Part of a small language model's weights: 16 heads of 32 (8 for keys and values), no biases in attention or MLP.
Each number is 128 + 32 x the weight over its row's rms, rounded and kept within 0 to 255. Layers, rows and columns count from 0. The size above them is the row's rms in percent of the matrix's.

# layer 5 attention value, 256x512, rms 0.087, rows 24-58, columns 480-511
size [ 96  92  92  92  95  97  99  94 105 103 106 106 104 100  99  91 101 106 105 101 111  97 104 114 102 107 111 103 101 107 104 103 102 108 109]
[[154 173  92 104 148 115 119 144 134 119 142 133 153 107 164  85 118 154 140 127 169 144 146 180 139 146 134 113 101 166 128 105]
 [180 107 114 111  92  85 143 117 138  78  85 118  86  84 114 101  98  87 115 103 145 162 168 127 124 144 183 104  73 121 120  71]
 [145 123 125 146 183 138 143  66 176 160 156 138 172 137  96 132 126 127 116 150  94 104 105  86 105 122 138 131 142 123 146 150]
 [174 169 172 141 152 131 132  88  59  50 100  63 145 101 151 170  88  76 143 192 198 114 125 134 128 113 156 206  99 191 110 146]
 [129 157 146 157  96 147  70 159  95 113 118  99 162 102  87 128  78 155 123 189 109 115  81  80 135  79 128 111  96  59 121 140]
 [166 136 139 117 156 181  73 149 112  99 122 102 179 147 102 101 102 140 159 145  85 115  97 114 159 135 129 125 125 136 160 113]
 [ 73 140 131 105 121 101 104 157 122 142 126 142 147 131  97 164  98  91  98 154 128 170 138 181 130 161 130  56 100 105 162  88]
 [130 118 175 108 168 123  50  83 107  79  76 100 118 149  83 148 147 124 131 153 150 116 159 111 132 155 131  59 188 145 161 180]
 [129 106 200 111 119 139 115  89 139 161 110  97 190 170 121 177 129 190  99 127 137 163 124  45 122  82  83  87 127 119 102 137]
 [149  86 166 119 185 112 178 148  65 168 128 129  81 144 118 111  90  93 137 144 132  88  96 173 169 130 127 145 130 140 184 145]
 [116 187  95 133 133  94 171 147 111 149 122 131 137 106 150  88 167 109 175 150 134 137 107  91 173 115 132 131 150 209 156 156]
 [119 145  94  78  70 115 107 118 195 130  99  66 117 119 111 126 163  96 180 139 120 108 162 121 106 189 149 129 125 154 130 105]
 [152  88 167 111 141 136  98  87  79 100 149 125 187  91 140  96 174 121 147 145 134 188  63 127 141 164 131 111 135 109 133 106]
 [147 155 170  88 142 133 129 140 113 133 119 120 144 155 174 145  47 126  62 160 116 135 139 111  84 118 123 165 118 112 126 111]
 [ 78 101 136 124 113 140 150 129  83 124 148 120 102 153 106 121  74 153  89 144 104 207 156 137 127 105 208 175 179 105 193 130]
 [ 85 112  48 107 155  92 177 214 135 125 149 138  93 155  94  92 140 136 164 128  94 146 192 200 210 102 114 124 162 202 134 118]
 [190 136 136 130 101  95 101 160 120  86 179 154 168  76 188  79 177  82  64  42  86 130 144 165  62 167 166 103 114 106 114 101]
 [135 131 165 148 101 157  97 124 153  81 144  79 159 121  96 152 129 168  59 156  76 172 138 125  85 126 106 112 202  87 117 134]
 [132 108 170 103 114 146 111 102  80 102 126 135 100 151 170 151 201  80  83 121  84 126 163 120 135  67 146 124 121  80 104  61]
 [127 108 116 118 116 147  99 122 129  49 109 169 100 127 164 119  49 138  79 121  93 141 150 127 144 124 134 114 140 176 128 141]
 [118 131  62 139 147 115  98  87 158  63 143 158 148 123 155  97 158 150 118 115 172  90 120 109 109 204  92 137 111 118 102  90]
 [114 135 102 157  95 153 148 124 145 128 126 168 181 122 106 101 147 115 140 139 134 197 144 159 178  98  80  83 168 152  87 137]
 [144 112 129 132 114  80 117 138  33 149 133 127 110 166 193  74 134 112 100 110 106 110 173 143 117  95 140  75 115 175 128 187]
 [100 140 156 109 179  82 117 130  80 105 129 168 155 121 133 156  93 148 159  76 170  99 131  75 116 171 143 156  94 119  96 107]
 [125 113  78 166 102 102  97 150  59 166 135  88 125 131 159 146 106 102 129 126  71  97 163 159 114 122 104 134 102 163  77 135]
 [147 113 134 127 154 133 136 211 127 159 146 134 151 112 118 160 190 156 180  86  72 108 132 108  97 126 121  79 126 136 156 144]
 [136 156 102 147 140 131 111 142 131 153 152 138 119 119  84 177 195 110  98  98  72 148 163 119  84 131 164 132 185 124 153 168]
 [ 74 163 135  93 177 171  92  99  88 121 204 203 125 159 206 144 106  95 158 147 105 103 103 149 151 116  65 100 102 138 166  81]
 [106  47 134 167 151 147 166 107 122 122 103 117 178 169 130 172  94 119  79 127 103 147 118 154 130  98  96  91 103  96 131  74]
 [ 96 103  86  94 138 103 118  89  80 141  81  84 176  90 138 143 127 117  88  81 131 119 139 119 135 135 119 178 152 107 142 112]
 [119 146  70 116 118 112 109 129  87 134 134  99  99 203 125 143 130 120 153 110  96 144 141  88 121 109  89 161  96 113 145 143]
 [118  93 176 114 123 105  96 172 135 162 103 213 201 113 128 168 156 146  93 120 157 187 121  54 112 115 129 157 135 138 187 120]
 [166 182  73 106 121  85 127 198 174 181 173 120 128 113 185 125 126  98 122  93  71 124 100 176 101  81 177  88 111  75 139 134]
 [156 101 145  98 136 129 143 126 106 195 119  87 119 119 150 177 128 114 140 104  79  63 194 193 107 102 147  75 138 141 146 146]
 [111 161 157 166 123 121 112 164 116 190 156 163 180  93 133 107 196  70 157 105 120 114 172 166 135 149 114  74  95 142  86 178]]
# layer 5 attention output (transposed), 512x512, rms 0.0797, rows 24-31,56-90,96-121, columns 480-511
size [ 96  92  91  94  90  97 102  96  98 106 101 102 111 107 105 107 118 122 118 112 114 117 115 106 123 119 123 116 135 117 122 122 120 125 117 121 109 123 115 121 110 125 118 105 100 117 118 103 107 105 107 100 107 107 107 113 100 108 116 112 107 115 108 113 109 113 104 113 112]
[[154  89 175 168 120 150 136 156 152 123 132 165 104 120 126  84 104 113 136  61 163 103 174 116 117 166  79 155 131 168 138 142]
 [196 177  86  65 151 135 115 149 134  87 149 126  91 115  98 159 135 131 165 173 154 125 135 109 114 132  89 124 186 155 119  96]
 [147 103 112 106 133 126 149  96 157  52  83 148 114 138 142  80 122 176 122  96  78 121 165 183 142 123 107  88 163 161 152 120]
 [193 122 168 141 180 141 108 132  91 149 124 153 135 130  95 129 125 105  81 119 132 126 151  89 101 169  81 126 137  95 174 149]
 [113 107 148 101 117 113 119 110  92 131 141 200 130 213 122 142  63  88 120 124 147 108 171 154 183 188 130 106  97  77 162 155]
 [172 151 108 140  73 107 150 164  92 131 135  78 183  95 137 162 136 135 142 127 143  83  99 217 164  93 133 176 152 109 105  78]
 [152 101 130 167  70 159  83 104 111 103 138 108  96 125 114 153 117 107 156 118 123 102  93 103 104 143  78 158 116 180 180  95]
 [119 165 129 110 134 109 123 126 141 129 136 127 139 215 193 141 148 167 107 154 129 129 115 155 132 138 125  80  88 121  67  81]
 [144  76 125 117 179 134 108 154 104  97 106 108 152  89 132 170 124 168  97 145 162 133 128 153  98  93 108  86 157 132  80 104]
 [ 50  96 128 119  97 123  95 101  83 167 169 143 132 109 154  79 172 201 102 141  79  99 116 138 105  98 180 101  78 147 175 132]
 [ 75 115 161  94  78 140 110 183  72 141 142 143 118 123 151 193 124  94 112 155 162 149 105  71 128 123 122 170 108  66 121 120]
 [ 77 149 109 146  76  32 154 151 140 124 193 126 175  55  82 169 165 147 171 121 119 149 106 147 140 130 147 138 123 131 179 155]
 [142 144 117 106 109 147 194  90 175  93 165  98 100 164 145 110  97 219 185 126  79 155 120 142 122  94 127 115 111 144 156  86]
 [104 144 131 172 153 145 111 105  98 117 108 134 111 115 116 161 145 106 113 122 136 180 135  78 101 164 111 121 159  90 133 201]
 [101  99 157 105 224 112 108 108 161 177  86 105 177 131 238 102  99 184 102 149 147 134  86 142 147  75 150 143 103 144 127 144]
 [164 106 168 121 140 167 172 159 162 170 139 175 107  99 109  93 118 145 155  49 153 127 100 138 122 122  59 181 136 163 161 151]
 [174 103 127 166 142 161 144 165 131 147 114 158 140  77 168  76  92 160 163 167 145  80 170 178 156  94 154 132 103 116 148 137]
 [ 93 188  88 141 153 142  69  67 152 128  84 128 176 123 189 141 159 175 183 107 127 107 124  95  69  88 159 131 146 154 118 119]
 [ 95 116 109 179 132 106 129 120  93 122 188  92  81 177 159 125 150 153  89  64  79 117 147 135  94  77  98  75 134  79 148 166]
 [103 150 131 169 144  60 130 146 104 125 133 159 173 164 103 155  89 114 105 136 136 192 144 110 189 112  77 124 110  85 159 111]
 [126 124 118 141 120 109 166 137 150 184 112 121 122 179 112 180 103 143  91 124 165 116  95 124 150 120 121 148 140 167 131 164]
 [159 106 151 151 173 150  87  79 153 185 128 167  86 135 122 138 149 129 209 100 155 165 126 122 162 102 104 111 115 121 144  81]
 [135 185 110 144 104 182 126 168 139 105 130 107 136 106 101 105 148 157 125 154 160  74 123 123 161  99 120  96 172 153 117 142]
 [138 127 175 111 105 156  80 130 157 123 113 126 145 141 136 118 152  58 117 129 106 111 105  57 141 102 135 160  80 105 125 142]
 [ 71 159 174 151 100 130 168 159 145 183 110 126 102 131  89 164 115 125 171 112 143 168  94 134 190  86 114 135  62  97  67 141]
 [127  85 122 122 112  83 142 123 140  50 100 130 186 108 137  96 109  93 140 164 145  67 139 115 155 113 147 157  57 116 152 140]
 [120 133 122 111 103 120 164 131 118  44 120  94 119 113  69 165  76 133 168 101 158 174  73 147 121 116 142 100 146 109 153 197]
 [121 117 122 118  97 132  80 146 137 136 128 116 198 136 133 116 131 141 135 137 111 112 164 127  98 162 190 114 112  73  89 119]
 [147 122 141 118 100 115 104 169 138 207 192 184 106 110 168 158 126  83 155 157  80 207 124 159 132  49 158  73 105 114 192 128]
 [110 134 183 163 162 113 152 151 128  72 110 142 152 128 149 144 110 168 154 138 172 173 177 145 133 128 109 161 131  61 143 137]
 [ 97 198 126 205 137  93 113 134 168 104  59 165 147 129  65 135 149 129 185  87 139  87 126 127 146 122 166 125 134  73  99 105]
 [141 177 117 167 147 137  78 129 143 132 123 111  89 130 110 171 195 104 132 213 136 140  92 200 182 158 107 142 158 199 133 104]
 [159 124 127 111 114 115 188 143 187 104 132 139 155 123 119 136 170 110 146 116  78  81 129 121 117 101 133 113 149  90 134  84]
 [103 128  93 144 136 124  89  65 100 133 142  80 103 162 113 159 108 110  51 179 158 114 122 124 188 122 124 121 174 164 193 154]
 [130 106 147 115  93 135 127  68 144  38 129 123 103 113 141 121  99 129 143 160 112 148  79 141 156 143 146 111 111 150 114 153]
 [ 91 102 169 172 135 112 161 116 151 160 142  98 115 113  94  83 198 153 119 168 111 133 235 133  72 165 102 164 168  47 139 129]
 [186 214 105 136 119 165 105 134 137 108 117 146 135  91 126  86 147 138 173 116 116  35  97 140 142  95 207  98 104  45 153 107]
 [118 120 164 122  93 162 119 171 174 166  82 153  83 129 184 183 146  45 126 137 103 111 200  93 140 146 158  94 121 165 126 151]
 [115 121 171 102 125  76 128 169 130  67 106 174 148 111 169  83 100  94 127 149 152  52  88 110 147 120 138  99 166 159 109 130]
 [156 163  72  88 138 138  82  84 113 119  82 154  86 122 108 140  89 172 156 169 139 109 158 122 116 160 129 112 153  90 107 148]
 [110 117 117 174 123 134 163  72 163  87 111 142 108 176 112 121 106 117 137 151  99 181 156  78 130 145  56 128 120 113 186 108]
 [129 101 135 137  68 137 132  97 139  41 127  86 121  82  75 106 146 152 164  97 115 122 125 103 150 149  92  99 113  63 144 113]
 [109 125  63  65 130 127 170 140 117  78 137  84 104 149  86 116  81 166 129 121 143 118  77 102 127 105 125  98  82 109 123 109]
 [102 143 116 119 155 107 105 116 111 133 136 140 100 146 100 103 150  95 117 101 132  87 112 107  93 140  97 136 111 141 104 144]
 [123  69  85 117  93  88 155 169 178  83 180 134  98 127  74 118 122  46  87 125 150 132  97 124 154 153 101 144 108 116 121 155]
 [151  58 171  99 106 181 130 136 195 117 102 138 109  91 110 138 125 118 177 154 151 113 114 120 110 173 161 172 111 133  94 168]
 [106 104 133 123 102 188 155 165 121 130 166 157  80  59 128  99 120 135 142 160 127  53 141  89  94 113 191 142 152 103 121 133]
 [ 90 181 113 177 145 132 131 135 131  99 137 141  60 123 128 125 176 120 184 128  67  97 231 132  98 123 196 135 126  86  93 127]
 [ 97 130  68  93 100 156 140 127 146 105 164  90 150 128 118 144 104  94 105 127 116  94  71 168  91 149 125 104 140 119 120 156]
 [152 131 147 165 163  96 149 127 169 129 136 121 170 148 138 133 102 156 160 139 137 107 150 150 116 109 168 137  91 106 115 125]
 [133 118 173 133 111 122 100  83 120 140 121 171 165 130 186 152  83 200 146 187 133 137  99 189  75 175 124  97 151 124 158 129]
 [123 112 129 113 110 112 103 122 143 138  84 171  98 142 110 139 117  99  94 175 106  98 142 119 121 120  96 167 157 170 115 115]
 [138 109 109 107 145 182 166 149  98 200 178 155 100 143 140 170 161 134 176 114 133 141 130 127 123  82 107  82 159 124 125 115]
 [142 113 113 138 110 117  95 114 133 183  92 122 147 187 189 116 141  97 113 168 111 144 126 151 128 177 149 150 137 185 128 115]
 [196 164 105 143 164 153 158 109 103 186 172 127  69 163 139 150  92 127 127  95 177 166 113 139  80 141  39 179 156 193 152 167]
 [104 171 124 133 191 188 184 133  57  82 104  43 112 126  51 120 158 193  98  99 189 148 182  95 123 151 104 216 147 115 133 139]
 [154 115 119 140 136  80 144 119 148 159 172 113 125 129  88 133 139  35 141 134 132  83 126  82 145 144 170 108 153 164 152 132]
 [187 101 155  68  95 174  57 128  98  90 139 133 130 144 123 117 107 166  70 127 123 127 119 139 109 165 113 152  93 164 114 108]
 [116  33  99 112 138 168  83 122 143 159 163  84 137 125 172  70 133 133 111  75 125 100 123 115  48  88 114 126 118 130 106 125]
 [134 141 114 119 148 204 120  95 104  78  74 155 193 154 145 162  76 150  90  98 127 169 113 143 106 150 132 104  74 149 120  84]
 [141 131 184  97 152 167 174 175 163  92 108 158 163  94 106  11  82  96 233 107 141 128 151 143 132 181  99 149 106  99  74 139]
 [148  72  88 144 136 117 171 116 128 132  90 115 135 188 134 161 132  86 118 160 145 111 161 126 164 171 100 174 195 107 139 140]
 [117 119  76 133 100 113 109  97  74  82  84  92 154 147 138 148  73 154 135 107 162 104  86  95 106 119 164 132 116 166 112 139]
 [166 113 140  78 134  74 114 153 159 154 144 106 163 142 134 179 133 155 110 106 149 164 163 163 146 152 123 153 150 161 123  88]
 [183 167 157 146 174 141 123 134  88 120 149 114 137 149 111 123 106 195 147 122 143 162  85  89  70  77 151 114 153 137  94 119]
 [123 144 117 141 124 141 127  84 161 148  71 120 143 135  81 168 136 143 104 103  96 168 158 108 140 127 137 129 130 125  99 168]
 [ 42 115 137 174 138 145 119 133  98  74 151  90 120 115 138  67 180 160 126 114 105  98 157 112  93  84 104 137 122  66  93 154]
 [108  85 120  99  70 169  87 123  91 119 129 156 150 137 131 114 176 110  86 127 209 161 121 136 119 146 145 157 133 195  91 171]
 [195  90 142 168 145 124 139  96 133 175  94 191 176 152 145 101 132 101 120  89 107 144  60 134 137 150 137 153 157 204 118 128]]
# layer 5 attention query, 512x512, rms 0.0716, rows 64-127, columns 480-511
size [ 93  90  95  95  95  99 101 111 123 112 120 128 151 127 132 149  78  89 101  94 103 104 107 115 112 114 125 118 132 141 154 155  96 110 114 117  91  97  99  96 106 102  96 106 111 104 108 110 108 100 104  99 107  97  96 102 108  84 107 103 106 116  95 104]
[[136 136 126 141 152 151 132 123 161  79 102 137 182 148 114  98 202 138 147 123 141  79 103  80 146 109 139  64 150 113 150  93]
 [111 114 105  97 103 105 142 119 118 149 170 130  60 103 156 148  71 124 108 116 184 137 122 175 119 130 135  92 103 149 133 101]
 [110  92 126  88 143 130 167 145 125  91 112 144 211 133  59 131 160 160 139 154 116 130 149 147 142 139 153 121 137 115 150 113]
 [ 84 120 111  97 109  83 193 152 117 160 115 119 141 175  77 154  93 145 123 126 156 120  74 107  87 112 134 154  91 149 124 117]
 [110 139  88 171  79  55 151 166 151 145 176 109 155 158 150 138 170  77 150  95 142 125 141 127 108  86  98 191 110  91 130 109]
 [160 140  86  68 111 144 141 128 174 131 144 115 135 122  85 155 118 106 119 102 185 150  86 150 113 137 154 146  98 112 115 102]
 [124 102 142 146 132  61 161 105 141 166 132  79 140  98 187 153 113 111  88 126  69 151 135 146 115  99 105 137  63 181 132 126]
 [102 137 175 133 163 138 166 124  83 146 170  92 131 110 138 128 118 118 177 126  91  95 122 151 130 166 117 144 167  77 138 128]
 [113  84 126  52 135 140 153 133 111 192 141 172 167 128 142 191 131 125 138 147 110 126 181 131  91 247 122  67 117 116 149 103]
 [135 158 170 126  82 187 107 192 178 106 169 103 163 150  85 194 157  81 133 140 112 118 134  81 101 126 119 112 155  86 124 155]
 [105  91 159 133 146 118  96 174  64  81 115 112 100 160 130  81 109 133 113 131  84 136  89 130 138  97 124 123 148 107  65 164]
 [139 152 102 146 185 147 169 115  86 143 164 115 125 144 115 125 135 189 111 136  96 145 127 109 118  55  88 147 145 143  81  83]
 [ 82  95  97 118 125 161 154  88 135 165  95 121 143 121 131 177 153 159 156 174  77 106 118  92 104 106 135 116 131 120 111 113]
 [130 114 121 128 119  61 110  94 159 124 109 153 189 173 151  63 161 214 149 144 115 120 195 124 118  81 198 130 129  77 101  81]
 [117  96 113 144 203 173  89 119  70 149 106 168 106 135 121 232 152 191 140 120 142 105 105 140  95 119  93  77 104 163  97 158]
 [141 207 120 160 160 112 127  88 147 105 125 109 161 132 108 129  96 135 120 166 166 133 122 130 161  99 226  74 133 189  94 146]
 [116 134 121 101 130 167 207  89 137 117 109  88 161  83 116 142 180 126 131 142 115  90 196 149  94 138 137 144 103  73 106 162]
 [165 126 125 109 103 115 109 192 130  62 155 210 135  86 102 137 132 138 122 104 119 151  87  84 171 150 113  75 148 202 132  61]
 [165  95 103 127 116  82 143  74 112 155 105  72 142 126  90 110 105 111 168 132 123 117 141 164 107 166 131 223 152  82  99 141]
 [133 176 125 144  92  71 120 145 181 155 169 116  40 125 167  57 144  71 100 165 144  78 118  49 124 137 117  77 107 108 135 111]
 [145 143 143 208 169 106 135  74 148 120 121 184 116 150 112 168 157  87 109 124 115 110 143 174 180  89 117 155 154  97 113 130]
 [162 122  86 196 168 120  82 122 108 161 157 158 103 115 162 119 162 132  38  77 134 132 100 115 140 119  90 165 123 134 134 133]
 [115 162 149 109 105  83 181 128 114 115 109 109 137 132 130 172  85 146 107 157 104 162 136 146 116 154 147 119 165 115 149 112]
 [186 187 142  99 119 220  95 143 199 104 179 107 156 133 135 170 142 121 116 119 157 108  99 116  83 153 109 133 132 125 167 104]
 [167  92 105  87  95 123 133 119 116 132  51 165  71  88 136 180 116 100  92 110 113 130  99 109  96 231  98  90  88 166 114  76]
 [135 119 152 149  84 132 132 160 121 157 135 146 141 135  89 134 106 110  79 108  79 173  80 106  92 110 103 141 171 136  99 107]
 [146 135  87 142 116 194 139  90 151  95 161 133 194 131 134  58 117 105 122 154 132 137 148 158 106 148 122 167 107 160 125 139]
 [ 90  85 145 106 154 182 168 131 115 145  81 115 147 143  99  60 175  96 180 128 104 133 177 146 155 115 130 126  64 155  87 108]
 [ 87 163 131 121 179 121 137 135 174 158  93  96 103 172 137  95 120 153 101 192  64 103  65  84 105 112 120 128 131 124 179 142]
 [149 106  84  74 183 116 106 168  58 140 142 171 121 145 183 226 137 122  68 112  99 137 117 139 135 173  90 102  49 100 186 131]
 [105 141  93 154 125 112 182 123 194 135  72 128 139 122 115 152 197  99 119 155  96 131 165 146 135 159 109 105 108 115  87  73]
 [102  64  78 138  93 112 212 119  71 160 153 114  56  78 140 150 106 146 167  91 103 162 131 131 143  93  77 126  87 121 150 152]
 [117  97 173  96 129 169 111  82 123 142  95  78  83 108 123 161 105  85 181 115 178 171 111 192 177 197 129  62 101 140 119 107]
 [103  68 112  94 144 102  50  92 147 159 166 101  91 120 151 192 177 126  91 153 117 207 158 121 100 131 107 139 122 143 164 136]
 [120 120 145  89 139 144 125 124 130 136 141  84 124 104 150 106 110 107 187  77 131 152 135 139 101 121 154 119 110 130 145 182]
 [105  79  94 117 151 132 130 108 139 100 208 100 112 124 142 153 175 144 169 136 133 139 158  96 129 130 191 101 171 130 186 152]
 [195  86 138 132 112 160 122  75  99 129  84 134 104  93 139 111  96  93 123 114 155  90 166 138  74 111 163 110 130 124 170 123]
 [130 129  97 121  90 153 127 177  94 157  53 151 138 170 122 111 116 117 145 113 179  75 110 126 120  53 104  85 112 129 185  90]
 [ 25 136 132 139 132  85 194 126 149 141 136 132 121 148 197 161 146 121 162 164  33  90  95 137  98  94 219 137 150 148 101 148]
 [109 191  72 167 100 150 161 133 143 118 145 152 124  96 150 135 166 137 118 123 151  93 125 103 171  97  60 104 148 127 143 115]
 [139 112 123 162 161 121 115 106  94  98 127 128 120 176  96 111 116 168 133 115 127 147  95 140 137 133 133  81 122 106 135 115]
 [121 135  89 149 138 108  99  60 135 163 123 131 143 152 132 127 161 115 128 140 104 105  82 174  73  75 122 154 145 107  81 198]
 [131 144 156 116 150 176 116 119 100 125  72  87 129  93 129  81 127 161 107 161 111 157 100 103 124 134 139 151 146 127  45 189]
 [114 139 122 163 124  87 180 106 108  71 151 123  96 188 187 196 102 153 178 157 125  77  82  81 103 111 136  80 140 147  73 140]
 [ 71 164 135 121 102 153  85 115 158 134  68 145 147 130 186 115 138 180 108  40 137 155 127  70 129  71 164 123 110 154 114  84]
 [137 154 132 120 118 131  83 136 144 117 125 103 145 120 159 104 138  94 131 192  97 105 123 138 183 154 115 133 115 104 181 112]
 [165 148 168 109  76 178 147 168  77 101 117 121 129 167 119 187 102 144 108 161 141  90 120 149  97  78 163 185 132 147 141 108]
 [109 167 149 114 174 111  92 114 127 124 146 125 107  81 152 109 147  89 167 139 118 128 119 131 147 159 116 134 134 101 133 173]
 [128 123 102 161 132  75 153 113 102  90 114 126 116 197 109 109 135 122 144 109 127 108 160 119 164 120 132 129 166 134 120 129]
 [ 75 121  93 114 153 136 136  94 145 157 157 105 150 148 147 145  72 194 168 122 113 127  59 106 156 139 137 117 131 147 103 116]
 [107  92  79 187 131 109 130  95 149 167 152 122  97 140 190 100 124  87 115 149 138 168  88  85 108 146 121  56 182 134 150  90]
 [117  90 123 151 138 118 102 129 136 110 146 124 141 140 107  87 137 199 104 111 106 125 151 137 150 107 155 137 150 153 136  92]
 [ 93 121 139 139 127 133 139 155 121 145  55 129 164 118 131 105 125 141  93 166 146 115 183 103 157 104 133 112 185 121 133 159]
 [202 140 165 139 191  99 163 152  82 125 152 135 189 139 121 161 122 159  95 120 132 107 124 146 116  58 106 142 162 154 104 181]
 [156 151 126 128 132 112 113 138 145 101 148 148  62 121 107 187 154 123 111 158  84 139 125 171 137 146 145  99 210 106 111 167]
 [161 153 169 133 137 134  90 125 132  80 148 110 131 139  89 123 146  99 124 160 136 152  99 127 107 111  59 139 166  89  94 110]
 [163 137 134 108 103 140  98 135  99  99 155 108  96 117 142 139 138 160 125 118 117 127  94 128  60 106 135 138 183 143 175 140]
 [203  73 141  57  97 151 168 142 135 181 123 138 162 130  74 167 149 148 107 159 154 131 110 135 128 143  58 122 129 158 139 149]
 [116 127 109 141 153 113  38  96 169 110 123 128 161  78  91 111 110 123 101 159 137 182 196 154 142 124  92 108 162 208 152 157]
 [132  95  92 142 151 133 121 104 142 110  96  97 159  91 154  83 150 136 117  59 140 117 153 156 172  90 110 124  47 128 135 128]
 [139  93 121 112 163 175 193 140 105 135  94  92 196 137 174 164 131 189 110 201  97 160 128 141 110  95 140 129 131 168 161  80]
 [ 78 144 156 179 163  57  60  94  91 131 142  87 148 130 143 166 126  90 102 174 113 125 145 132 130 214 144  94 143 129 135 162]
 [130 156 126 120  98 155 204 141 123  99 167  48 177 159  86 165 104  96 125 179 133  87  94 136 124  71 149 108 124 143 128  72]
 [131 173 110 183  86 109 126 160  85  95 132 123 114  93 196  64 162 109 178 190  92 117 131 171 198 101 107  59 161 148 132 166]]
# layer 5 attention key, 256x512, rms 0.0737, rows 32-63, columns 480-511
size [ 81  85  75  86  81  91 101 100 112 106 108 121 139 104 119 140  85  93  85  88  83  86  88 108 106 101  97 110 133 139 140 143]
[[148 132 103 125  97 106 169 114 152 137 103 150 153 103 107 119 136 170 113 136 130 138 177 133  82 116 110 124 139 107 126 128]
 [164  90 120  84  98 151 187 123 186  98 113 156  93 112 158 117  95 118 196 121  78  62 103 147 109 114  68 141  73 155  66  87]
 [173 151  66 145  91 123 100 112 146 124 112 209 126 127 152 101  97 102 142 110  60 121 131 138 108 154 149 121 146 174 163  86]
 [120 114 149 115 156  99 100  92  96 109 118 109 118 107 150 135 145 144 108  81 101 149 193 127 113  86  97 214 146 140 106 116]
 [ 93  94 166  91 159 114 204  97 122 171 152 139 115 102 100 148 103 137 140 117 135  82 123 111 165 131 119  90 121 153 167  98]
 [154  78 165 175 150 128 130 109 118 164 101 134 108 145 139 191 117 152 110 133 132 182 213 135 100 120 156 140  65 147 120 107]
 [141 173 100 100 152 161 147 154 166  63 145  66 120 160 169 109 122 122 118 134 113 113 145 104 147 114 169 144 123  98  89 116]
 [153  84  97 103 118 147 124 112 111 138 103 151 206 173 106 103 121 136 151 136  93  53 112 133 166 133  93 160 128 109 168  94]
 [129 154 108 144 130 125 116 133 143 153 188 124 140 158 181 119 143  71 115 110 143 116 175 148  84 164 180 164 117 102 113 133]
 [132 166 121 100 135 153  90 147 157 187 173 142 137 125 132 147 116 107 126  93 114 185 166  66 133 121 146 183  96 110 139 159]
 [132 119 143 119 141 144 178 129 103 112 116 158 130 151  91 108 116 121  91 167 161 168 133 145 213 130 142 129  90 123 164 116]
 [146 111 106 146 163 185 154 114 154 158 114 139 146 135  92 106 194 153 125 139  95  75  97 115  81 152 160 118 100 116 106 107]
 [ 94 118 123 140 114 115 124 125 178 139 101 156  84 119 112  73 135 126 159 128  98 101 157 141  89 150  90 108 130 124 123 132]
 [108 188 152 136 105 132 129 126 165  86 143 125 129 131  92  79 115 142 101 230 124 104 192 100  97 115 140 138 132 129 161 107]
 [100 146 106  80 163 125 161 153 151 161 185 119 143  69 167 146 100  92 172 112 174 132 177 123 148  34  74 120 136 121 132 197]
 [146 101 154 152 122 117 139 122 133 101 157 106  95 165 101  74 164 131  95 110 139  95 150  83 151 152  94  97 136 118 106 122]
 [153 158 122 170 186  91 171 130 138 135 115  89 107 149 127 123 130  87 125 147 150 123 106  59  67 135 140  99 125 105 127 138]
 [111  70 151 144  78 189 115 129 172 244 128 125 101  98 177 146 115 153 115 129 118  69 109 148 131 177 107 104 118 184 177 118]
 [181 121 137 139 140 214 145 180 121 143 121 108  60 115 125 139  67 100 131 107 100 125 152 144 168 154 126 101  86 157 150 130]
 [139 145 142  93 207 122 123  71 115 159 142 144  87 103 147 118 154 162 130 129  83 155  87  81 178 116 120 100 114 172 145  64]
 [124 144  82  80 134  55  99 104 166 132 151 138 171 144 145  77 180 138 114 124  75 132  97 126 145 116 120 109  95 103 127 150]
 [112  92 151 131 127 122 172 107 158 127  74 146 162 132 115  98 134 115 110  88 110 176  85 191 189  55 119  85 139 154 100 112]
 [141 158 173 134 118 136  94 165 147  83 127 115  79  88 156 102 124  78 115 122 130 180 150 154 142 105  84 122 215  86  91 128]
 [146 109 130  86 121 177 150 148 101 121 199 126 146 117 111 130 106  56 112 121 138 133 207 135 116 100 136  66 158  73 139 138]
 [162 171 136  91 117 113 136 148 185 154 132  89  83 135 149 147  89 162  66 139 201  95 158 175 118 124 156 145 110  61 151 198]
 [204  49 145 132 108 165 116 144 156 150 142  59 137 126 147 188 119  80 103  87 156  98 116 140  88  95  36 174  96 130 116  72]
 [ 89 147 128 141 105 143 118 121 147  95 113 118 128 155 111  82 121 131  78 150  58  97 144 168 119 153 106 154 151 133 116 121]
 [ 78 109 169  70 137 149 137 190 148 130 122 138  85 111 135 152 108 112  99 142 153  90 126 117 146 185  96 103 134 117 122 163]
 [ 83 110 105 134 104 160 148 122 111 134 120 104 116 134 181 170 143 116  98  82 113  40 139 137 122 184 150 102 110 143 166 119]
 [111 171  74  70 144 178  73 124 113  82 169 221 106  87 101 156 115  90 147  97 157 102 100  95 139 169  91 118  97 115  89 153]
 [ 73 140 122 142 178 159 160 114 168 105 113 187 134 136  57  76 136 131 128 154 138 130 119 151 128 106 107 136 108 122 104 108]
 [125 139 103  81 101  74 169 150 176 131 125  80 104  73 119 140  96 165 164 121 120 135 172 134 159  82 122 130 108 125 132 163]]